{
  "n_head": 3,
  "head_dim": 64,
  "vocab_size": 4153,
  "rope_fraction": 1.0,
  "parallel_block": false,
  "init_std_down": 0.0,
  "lr_mult_down": 1.5,
  "batch_tokens": 65536,
  "seq_len": 256
}
Each number is 500 + 40 x the weight over its row's rms, rounded and kept within 0 to 999. Layers, rows and columns count from 0. Numbers have three digits each. The size before them is the row's rms in percent of the matrix's.

# layer 7 MLP gate, 256x192, rms 0.0864, rows 109-255, columns 0-63
092:507549511452479551409500478536481464566494534593514521503528498471538556518449560481497536434580485553466440512519508466538486580487443554526462513529520476467522513529504410501530493520469480
099:554539511523552418519518417544464525518549517522463502485396519526532505511471582455529510493490596550483558502460512556552487500483439430502389542497500495543445476486562559566412438541549457
103:492529519506458427454585496490506513502424505546562481418526481555475436552510380476505580491507478507422500451419430479471557459516499498460497528511476394517494595533502523568499486496508511
099:535498509547511485449470549406472532567511609507549477527498486542445482596482477516486507511456471491485484468526473531423447506492504467559468495506508498428439546504552436511509510528516512
106:514479446534462528530508531562507484520497523509488518504517463436467525533548467525518516540465459528508458453439464458461529528470509507458401535511584525479465494399574512487475512493570513
100:497549464515525542538573485491491490507525514584489406488507524528592519510577445489515502483501511487468455487432503537511500415476483540535491521526470477568558443549476525552568505523478510
096:476472555478449513496450494546503483541570457479478544478507526530470488597497485503486521463496425495535552445535459458457508437541536493422518519406454401527507529487485482500532507453542393
095:568446508503503509501514533516423493479466440495435439526493492488487469532537498478485486442502512475538468467516555530503508472531485510440494535457521551508430471417505547472547479402471539
104:489483532473488541501592529525492497460515451578443464455518511512472529513562492498488471470545460513465541478495427536543534484536456529493504543493465548552460564476474482481416527454482408
104:477511467530561490416468486497552485520545512541479522524573426534541499479484497555498507498535517447516558523475517450535447464523477520530512467482463573445587497562554474528542458469551532
099:516509481502474514593553583488480568558472507424573499479543486492513545515507499479455527507453480523482519546496475450550477544524508502489464473517509487532580537514510508566459511464421484
100:488521562522525445554527483482496558559497485486515483484418450474481424517496473503491469481432589463534515499441451481503494560406515517517545556466484503509536477584487528527501500537474500
097:531468539521442572484424417521489522493464532483528464526479469495540432512499491522479490521509528489552539443478540501505442545538551506501490483457532490566473462461506493457501578527505449
102:489523495454479472530482543408500513475548559456483516521479524487475520529481477561512506511466400518502471475441519471558538529462508437489437587513438570455502491483437447408479519507427453
098:464528480499512437535489544434503545576507546492458457492518478551411577489501523506559455526519589523485525471492483480522519478432450509569497528540415512477506455545472457539477467536510532
088:516467464512430515479469516505411521464474492507464558509472527529533528468493485513487583495532537519460503382501491487506438596425529497432542455498569477456499528508524562483524522551460471
100:571491469514512503480470461498518537546470463480464519476432499484520511498457467544507520533465453500512507572463440449523551554482536469583461417397506483464537520454586486474527463519486476
097:413406522507481527514460550430494524468510438550415483452489444527455475510547558470470505519430518485469557482451436525472488492506509529464454586437472512551531513548518534531543548480460486
097:442558516542502543524573491540425473465403476548454441535547536534452448525471476478503511492429540521535508461517499584491530517533555540440499489443585520542440419513501530482578505490460484
103:464488532542549478482452604528482472461560505472470390476502496496426452503526486523528483493548527501551520496501403412534565579497479523492593563486492500525478502476429471539550511485506497
102:492504480481575602484525495503518477548512506500471481479579522483489511440475549516427480588463509547504523489520561555554456510449470560557473506546503542435549516465576485517509488456484525
102:584568478465472539485496408530453501539521578511432491558478509482451553514490435470429517477525519429442615449452504487505470549511436507505477449435566434478540421465466553498471584502592462
100:465505507487566519441488511513508457519433518511466513549477450546525410533406515469435543528460513538482511446437457530486497486506441425452396511546426473520533488450532501501479537502522462
101:475539472581534500496403469520447463479487517549562527476451507472464574514494497571437504495486444568527465552503523469516497516411551431432480502515472467517498500519534534505490514496521441
107:496482373493485526478548473559482505495505471515502464502495520446474456441537432494490468485500547461512411527497456458488446513485550476479426529466446443527440459537528470526512513522473520
093:497501463423502497492502566515509436520496544611569535480508520527479460445453534537483414468472540499493497431561485489534486546547466502448509440519428503452526466509505499465559523550498519
100:502540528498529567475499535466507493521477508505489527541552545427500516449513431572493446494519457487509457498495419515505456522527619499478421518499411496480473474438540463463566476480545512
103:535478470512531439493527476513620497501521467500496403534453492488545555488489484522536487493523532473483417608489478487512503512529436520445511498549450469519466403478443473489521444509528598
101:446478496494529522542503536505474549530419447478448501519439509451525441488521507523478534481477537465487517544515567615512515573501520525454466517531479493481499419515518526403511536549396537
103:555461528532569496447529606504521574446575348540473445495412493505468505500459418542518532460471468460523499515524561523517575466496513550474534523523486521528503471447510525466500451551490492
097:530463424463494439476505481511567444508536486539514556485451507488519501519480527554554560500497481530518485475478484460500473528478421454517512524499508503473525554539494544503580468517397521
100:581534464461465520459508492462505486503474498562543506468507521517596475466416474482518550467534553428530507520527470497504434538564507500481534511525515475472429540451529451543521440485504484
095:506543508475492463490511430476483421567517509498482471541456533529513455436429455431560491511548531447502454490475445541483484448484500418490449596494483455517460546411516499469599516541457444
092:462481480533489571441470494520436500547485463550569466534492502430595518424459557513488530465458476504541539456588459429502489474476527553488471500557537501502571525515515462572558466429505564
099:493467583443429516527430546487498489511555540508469418533479448504494499529511532472504499478485475430549457503448520518479512501493523434523453469429477514605505515513528499589485440537489487
101:536520570517552506519488465493484540507480460606454485425521487537469489525531434559482491512590512502515547566494444514501512506409513518499568501490537532565568454485561541453464519493462434
095:501522479544440470450500524540448624504492441547473535565528499482536509468495433538482512414470493462487493405495521481492495518447507521532528511501529463536499500538445523527505459504523476
101:515466482485492519514539524448498485547560485519527485560471481512452467559488450533477459444484437459445438505516544517542510514491531537534519462409509437516538473558517460468589465538511564
092:490480476472507544480534548531511542582458410454539571503441525440463543504455549556483549536492496424491461515491420562563520529398465478520541468490467476562478515574516398536510490513464534
094:473455439515485495546481464532504524424522552549487497460501469500488486514474493500461537548546450578476508519480463522487544519501508489466473596539494542489484532539489519491472461570482550
104:567564519483507451473502622524497552489498498501530540484548548448519489496460462579470538521520561489606548468544447473524426523514492514551448570514464457479518530542558484488521534547448528
101:434530484453575478533481526506540480463533514471515485469469502575502458446482451544511550517491497503488444456547480446538482498492471492546567549484516568458483537502486451551535525512483441
096:453487575552480487511461492416503403489463530458507548528590503490510398495486521455448505550427528494459498535478456497515509508511466487469451445496472480537497500510465515509517495566448441
101:429483589486589511559482445466568489525515516463492492560551430484456451469546451514504457504512570559508489407522512566523546498510479465510506535521526474561540483503548473452534529537453479
107:488445456464485500530472493529493427457486564486460554541465425473582442519488465417507427517429446474559455497468502511530480454524440527539497525553485523520523528505555426550494451494563503
101:491531483535482539512427501469494502514474503466503511542472479478522411487479475540486515597539524537414475475510451481518503465505495515439502569523483537463519482544506444480563496481514485
093:499465542456479557481523476498457490576473594510536473448501487577432543463539592507491538498486497497492498440574494575569459488524426447563492559537478548503523551438501499486612510478485528
100:515527420476532550420502492484559504495533475487476497509476420544459412505513495512511567481519449461475495561510455488477547513497502471456474531513493414449540477472504493483498477544554497
098:533542491479491476522509472461508564494461560462566508475524443527490455493553555506536476462489509532495476468532480585485499428484491470517519507530559547510556532531487485538552473445548521
101:564507500476477542449473456502499468446494536485469539529521546419433486486518577526410510433450481515524517454459471497471442575474530534460559510466508502473515500492547529497547453492498476
103:495465556480530456499535443563518479472505491534541497628483519581449441531537536480516576554494492543551484476457449551503489452494477528466472470503413486516527469489494451525522490471524467
104:399524513473513459534570499545524536465503502467525520449484457468465451544372488485492471550475516440555512465510492426499498474450490497503548582510499554555501503569576470495480509500487486
103:550509482467519495444483489508549513514492490546560468526427574496501459560524571463485603505533595529542553473497484483491493558461499507497491510553471519515510483449534492472441476446405451
102:565505533485533475575515476547502404447497506538511500487461484450461527498434551464521578527479482490548507464446484490502488502495485497515477522569448410501529446483531460539477491555450412
101:493456445536547516531433507526500485532565543536510497579472566559564480528426500436479440459506431459476508487516537533471497495420494485486577513455541534523464544425512499458506486475490543
101:537450531453509481541497470491482487481538491523432435476541511481435483519495524482505490516439517502448497477454476460557566489571501526450500463508450525493486483454440529464484434435499530
106:505468467518554475530484418479457524568459525469526493479594443485497493481523464505494519420436509496508517451444547446513499508472408535483530500563507503470513543511535493468553531538498574
099:514509519476525510493463498503512487527505476485550538467499534544500516457559456521506523543451495500478435476477531486522471450494398560552465477567511559539486531527508513514486476529423505
095:443504434446555543484503454425513499519522444450533590536575500457514491548497534476449449523468501540508455484530501470561567506551519534481488434453488463463458577522556546533505530503567504
100:523531491514501525390452456500545452564503461440484462579476561533537515457506507474550600486578408408431527526507473504503458553509427524513480537568476442492515501519496484519590453488446529
097:496524513486502475421551448553458493492493527540532493467469468465480482509546501545520577475454485434524536432480515484476506539451473596461519546472486499545570513526554556578453481531509474
080:558483579543457509487478474482499531512498445417446471475519593473447465628526484421485508424460538546498527511452455491486514464437408503457489492482528528540526545468454506433537509452497462
103:487488500457453528500460489582470495497477480531465369557464395484571528440489564512500444513493427444516519449477443554447493477408540466497513508528492591509524535486493509503536437387499469
102:466546552470475471483471496539580486461442491512530515510499480511494567513565538583458534540627463459471526473435437435537541520452492496482503524494475509509448443493504523496537432492475481
104:510443526522512478549458529489485526588476459582537563507416492506497568512473577505471578443500490507481522540456457542533501391480560498526507574529512523533495456544491549423601490562512471
097:511524521446502460476411446545511498538494473475506488560484516563519491480464451480524566461407468518424549516491429548513486498438506492494481499493544481532517459522481507598532428496443455
098:487525482463472554511483540422495533533506474558502513519502484494515470528492465506517518587544474517480474572454481542486547547501500571539553499494472487512504426422584531441530490530494506
092:487482546454476520494530399537531529470535466515466508527584445490469515515488495533534488502444504480501524407496495542434552524510473438457492460432469475585438494532484548533439466501456465
107:486422535529505474506459511513489519490564502475493565559585472497479544501502498511484468507456516554354496490468450427561562501509499485480448558451514477441474522530497540449521497479588556
089:428530489448485528472504515441490463501478535537531368504526453503468526480504525536541482460562528434536533515559573510462520549525545512527488480504518501489510489448470508509584467462550470
102:469449471532490451451496540554598455494458444510519431507490500524533514581446536542488557416577576416446449495491543438476534500515438484478498560418480526504424473468438485514482509485425536
109:529496560471479559492531524527487515476524460531544545550496475466411500490452457558533490474507439502539531479529414529423570519533501512510481531534475521539476451514526466514488540483426517
100:545506494623508432495501519464485485493471469405463562525479500525487449434491537522537436478461548520509544510573486370482429532481516514526450510434419484480487492523497512470488498486535480
103:478466510507513496521478494485477557560507511523500430527491482555528509491494466522551536524489471520427441493423543468463554517435446496442484524441420559527471460471493528549494492490436466
103:537495520565529463512566415449541490414525564529469516450488480526545480425457515490484499520480437523541512479512550546463511472507538464493451556465474535531457535501573462450540494461480482
099:522470477477431440495467588537524523475503525503489520505522542424475496520515540570504492508488481557473473523483485484485537558515489443476503489471490513565378489574499476553378556490576513
097:527497470494467553517548454452474522500492542515489539501548501514464450523485432498555502495496508536498389449461546521506484436504476457533442478542493518505574495450464506537519533499519461
100:498511518454510542535446518472500513556542464567494441540473477545492495488542495552561483437507438502492487550546520540570492520581503482483526477502476517455483490501587504539488457491454519
100:582520489540589538483500431503483532485472464526547506620470480507517476449488510453514511532451414481481533512472460488580450526511485482500601466512486503436527483501498499488507507557463483
101:555543505567475447535509507485534547546445508496440584504455461515466524492513507459461460512527470503525438495463525421579469504489520550453509420390486541535506441552544439505559543463471559
099:456485489533492476466440421486408539538407539451484473524456594549465502548508450481553417494454445546461545520430527540488464465429449493548524400487429509517489450510526472507526470520511528
100:488465450493549476449506417496490454513505484433497454488445499507457491519473465485510492563475467509448516526429451506504465505480556462471435554553485452478466452467510506524514507515520439
096:529475514453563492553437520492481525533565469593530507447519510508560437528477469562458478549523497544524496447481521506515492523500558447506549455531486468490533568491511543469523453553485460
101:502463456522440481497476520510486534590511533518519501500527519463508503445530512517542532462492429480484489420530483530453487440476582467556488480539517566557532513490574427485486561527514557
103:496481464448499495470439515512528478495477499501526544584505525464495500549549556545475500484573465469465539453500503458505534520486466523580469547440445486457508521453504455507565464504491508
104:439542503554475544537489469534471503550466550483510513554499542516513457521529525553478515503476493477538449478541559461490429528448506447486463482446537507505527451484534502470480487451427565
100:514537506471464452502458551459387575506469540543425502524466523477479460548489505443436519498536510553459586503530547536460488465526482502486455546550465473479473486485499505501526446510584487
094:508584483469503470450483463502431499532482491472486523514519528517537516436427544478506485463497474496464503526458470454447469521540566492403490444553519480474486489492535479511390474539528467
097:513471495497510524487514528517508458492496447481444518521518512495510487477586471509523441496452462514432468475518566468504489480450501424454436468483499413450509544541419503535521477487515527
094:504525508544536520485547498514485519543524482510468595517466553525407465524475492472540501481524499502534470547499483608552594495445485488451492523497474499495529570554458455574484556501423429
103:493471428558505505518513523516481479483492500515510491499464493526440536452447488597522471518498508486578526520512450508536433403448464492506476487420540405448517509497481503493551538416487469
099:490539538561490509526482489484512530500567525529479501481456531449506507598455526530455591496450519449519450531511491481462521579502531508548486539529452543456436487487519496482516472497507420
095:506511468462486474577527510515534543513492433514531499507511441505499475492487539524510414566508466490510557468552415476500440518454511470498529456570407543472502498469531598465535482525542440
099:477467503401535377536551491420406481506541562482539472450589456513462452541457497489505513584461470469504520502486562495512495474564513467463509506569524488442514481520544482525464449534509553
104:520531506496519479531426501486433596503439516498552520440516459474470520488488509524447473579539514511507572535487525454522528485442547535539516523477494581461564536543535482549518538469564500
104:528572400560549520531594480523443558534502512512508566445551424527475454437520516482510518513509462457528492489456489506432509466507529477482466439575421498468554471477499486552515541482538504
095:511503531499553519509477479509507539473521486514477509514500451488515459528534453490475488380467521461552566472475468471498568530493465520494575537529460586505437553461493472548504489471486559
099:470518526486515528493518535589496536423494488472508474504449541511594538469539458444503469458513524500516552486559458534482448528514439530511491509528525477536511503545533492500545544497476494
099:488460460509541467418439518513463473460561500546494507471544465464519534578528497500456533468495492515509479482451545513519514478503587613409415549522508477413474522530469477463504487481482524
094:554493481478518497608502521534519540484514427522467456548506518488479446609502496483487536545518500511594465475474527460472483528504526477530474543534597424520506487458506585471552583549427452
105:449516504474535528498555391478478469533458509594538544493468515518495485503524493577447570507488464482497586476507531502474481551562495476520551487476472525520503537495440512570464465448555502
093:504473497561434557494556439497466515497528440503479528456519522509545458506522456486561556506491523483474476481525494552533504506490498472473478477440481530575565520549441449593515511432545418
105:583521466497508507533489470474478502523482501453481517484525482514452518497573522529521459466466507457436508490468526489523437522490429543528561518478445540486491554583479575556365489550526509
097:503472437560471534502478476441472404550481543535487456575460522548455488558494449540503519486550411519518528483497507522416458577507486491532566540473539481525457524547522501487502438492513434
098:525540425516450505460535471516534461496492540616491461543567474507535577520499537518539524441482557505452375548506526531456533502458518517546573467554592498532571456522505479489482480564485488
101:515557497528526445482460500525518525433476500476508555544452507467530488553516455430494491540489505525504530537502553466567559434512572508496454485466534482474471520519549468580518524587528449
091:515488516475559542522516490541489515484503495489453491450536451589501514562516470542490495556554513473474519506470429472540473401384478500479551552574544573489501521539468503531405529406484520
091:494441486483444479453520489533523535600459504471553444500511517422535510495514440537517499499471438520505497516494501533430517476491530459489460493530488474437492532497470544558529534510557516
099:491519421523475441420521451485555489544473559484537477495466475569495560529472524514507520589594489507520572446457468578482516510538522524541444586523461508521568458467512553523506416534524515
096:485470505561570515500524519407436491491513542486447487459503472459469410489488511495560589496542444427480472516420571552470495485524518530432453527534492582485550429515424459509504471478500437
101:509517460519537526491466533537470548528488558527534450491489408482484509449477471546513558487484474580539484522468500502503481486497460520518476458576504465452528519470484525492509483529532508
103:501482526487475469492470487412524477535433502498512516518502450471546427553521446554545515498468452550494477546558464440500465534528528531521490552497483452454509521442553463503502545497499581
099:434496518498546428469470472513491441493483444474483513467518512506451452534498532477493530552451410547416538538457509437510493452471427512556523566484470529507583521549527526453483520501486481
098:446556504612493519525469481635440530533484480534486441564472507475558509537490456459495445490536557501501502539476549541503463459575515465469530445483499512457518473495501486509522482517493510
104:499487475478514525506445539442475555510456504494532501505442460548485510527466541561383510473572503454609492505560497444569438522462487436480447537548427422524463488547552465559507441521509495
113:477528499509554535429506533525500552526498496488483471450540514462491545465561471580560539501513458495541439577545511513451581499448519468478492557417419442552489523495502509484468526528429508
091:451568490526529500449481576570487488509584577561568420530490514451479553520484463544502469529478422474492540556478494520473438568489454503541518490487503608519411555481495548536486503477494485
112:502469494497415533452573494561572524455510481448459592497508450479473427513537556446465488488474512462463530489481577494497515532496438541427493539429531452532528463497478504524497508463544544
103:543496539479578494512476484499506447485460508472565517516501404431469502549491535571465547497515457568482454543480536544505544493473494483490540569477522524567517581541512493571498477460497440
099:470515573502580430528515486474548503474498560446487536528478547490506503472575512591559481482561554524498506474514500504539486537460495463462521457462524519507502469507444452483507440540465510
106:520570523491525502502466485494489524486516499555492495478468467518456493531444499488491638594489538478523546527482562510470479538472436489479469628510558535515431543556529487500465490490468484
102:527434514516528460447528488539553487501480504531524461508512497508532451483512593484484534466447480533520542433397455482442452440489515503553565499477493446536477531473540439552519427528531562
099:537473483567500501511559450454505496490499486486525467495430418484496503492511442507444459511473456456501423484489530539532520467481472432520558554444497540511567473590459473476488448509461531
104:492459519523456481520492435522509518481547456489481492534446431535488474437561510559541491439490554522518529512517531483528498467469490491487528544460499579494386542449564466537476519511544500
106:547462515465498510467514467535460478527468525443502539577427472499459551509486484430509487498471478523536577483498530491488574441471543517537459543485517556555499566515532467536505483502482512
098:617539559553522519498431514442496443538511477521502545451511462500506483483517509506550588455533585464481570483456478519466462486487539574565507523522500464513508503528508510498563497595482514
102:534514451526505488521521466473467495528463537475516425448521500453496507508548526482473534503427479502530475496488541501482462520520507517538448475537434489497489494537508513491501550489527535
097:530461452478561436505412501477515534558486599506490549562469456490537475446512545538528505501526448514472538574475472523456467426479510510384547474586491447555455467515567515487458491427525502
097:464575503514568495503532395455518480484490520486531508468442430526556507457442488483509533559462584544512431472529496498485521498491499524573488475485422528526492442488532487521423462569444520
102:443498576510470534509576512549427475470480564559510552513526473551510487486471513450522459490499506496560469534544410551434466497469461456498555444513537524528494482524528532448521531457579512
102:465470481460501494522529509531532509512487542497473511554523515497537526527529563570455509464485528508505488532514529482498497445460492567520457478490534499430452493534495541628494439484530503
095:490489478490505496512497464469576504561444537586456502448485527569545464521540467519499566534457487513537534499456516486475545547455480541475457530597480417478530537505528499495521487503498486
099:470535477534542482472531561495517538499582543474495421454555519575524443509521468494468541499460479482488476487516517539531461511456554525587468505476464555500505587536447479493511455466488558
102:457469416483572488456478505466499531489491540538406484505487490442458455468490510480501524493493503530539483402534471496454519486572570511540450523522552418599398526544470547515492478423480549
101:502559485519505549440566539472535571535494542564543498471492439468467454457509533441491509497505518533472522504504508471543472496563454568492565498533511491545540480511463575502516427502512507
100:571489498477526507534415534539494525587488557518482496462534472454405447528509450503483459517486546464520506490503580416453505509489483498542530441478543477513450489431488502584497472514480481
097:493570471498521504539447599614494529475475552470537511543513508544513553483560461423475464547470457498542472466485522543562556526475510547486514557491524493513485529533525481536462528514429432
109:543514484462495437488507541528474475499447500489468521499450498559482504467478444499440453456470429500452440526496513530546429506532534454437536468425481571580497505481477438526533497536503482
093:460522460508511435504573480487523527604486529498484507517458494552520516560503497494548533528510521468565483430517508521550532484487481514496484451495525456450533547475465560542552442497474533
098:497581483520534500501448462423475481535567532464439495530465506485472501523489503490478498506529445460427551449521482433520529547474511478449506540473566502520464557548476521507540407503551487
097:452440513491550442483578529530479542498494529525522419527479496470512504548517448586588528500582526458535513528421395498484507531450438511563467482490529517526513460551519599618435496532537550
100:616518495577473506471510458476527540447521485522477427527479509413572544512456409435435510474511449503468455435468536480521504501533506504496503485495522497535489534416505538490515541471483480
109:507500464444534500512476506498473477504550489516461489492447467505544430482568585521605476504516457536496511490490504536514530454409455512519501476508450448459561506481537527506493459475469527
100:477522603472500544510537457476467520476545525487521540460561589493502498521491481478548497518474488470447496469507502535534503552557524484501425483490429478528548442435498451543548474514542492
103:449531489525503550477465510441600545513493538455453481507490464500482466481525533549420510539500437485500508451454439581459430543539563473557452522464507515506483503508579435516532450514561478
103:451503461467515566498557565559535538538519498459512505480472508495471558438547465504438546539459444426457408498483467531560492515450485499456511470483524549557554478471560505541495494452488551
098:527457500462467571512432544441456438511464405522427519462492474456550446432500506526498523484410524490534477477519512511510487446478515535559487508551485571477548483454445504462556493439463485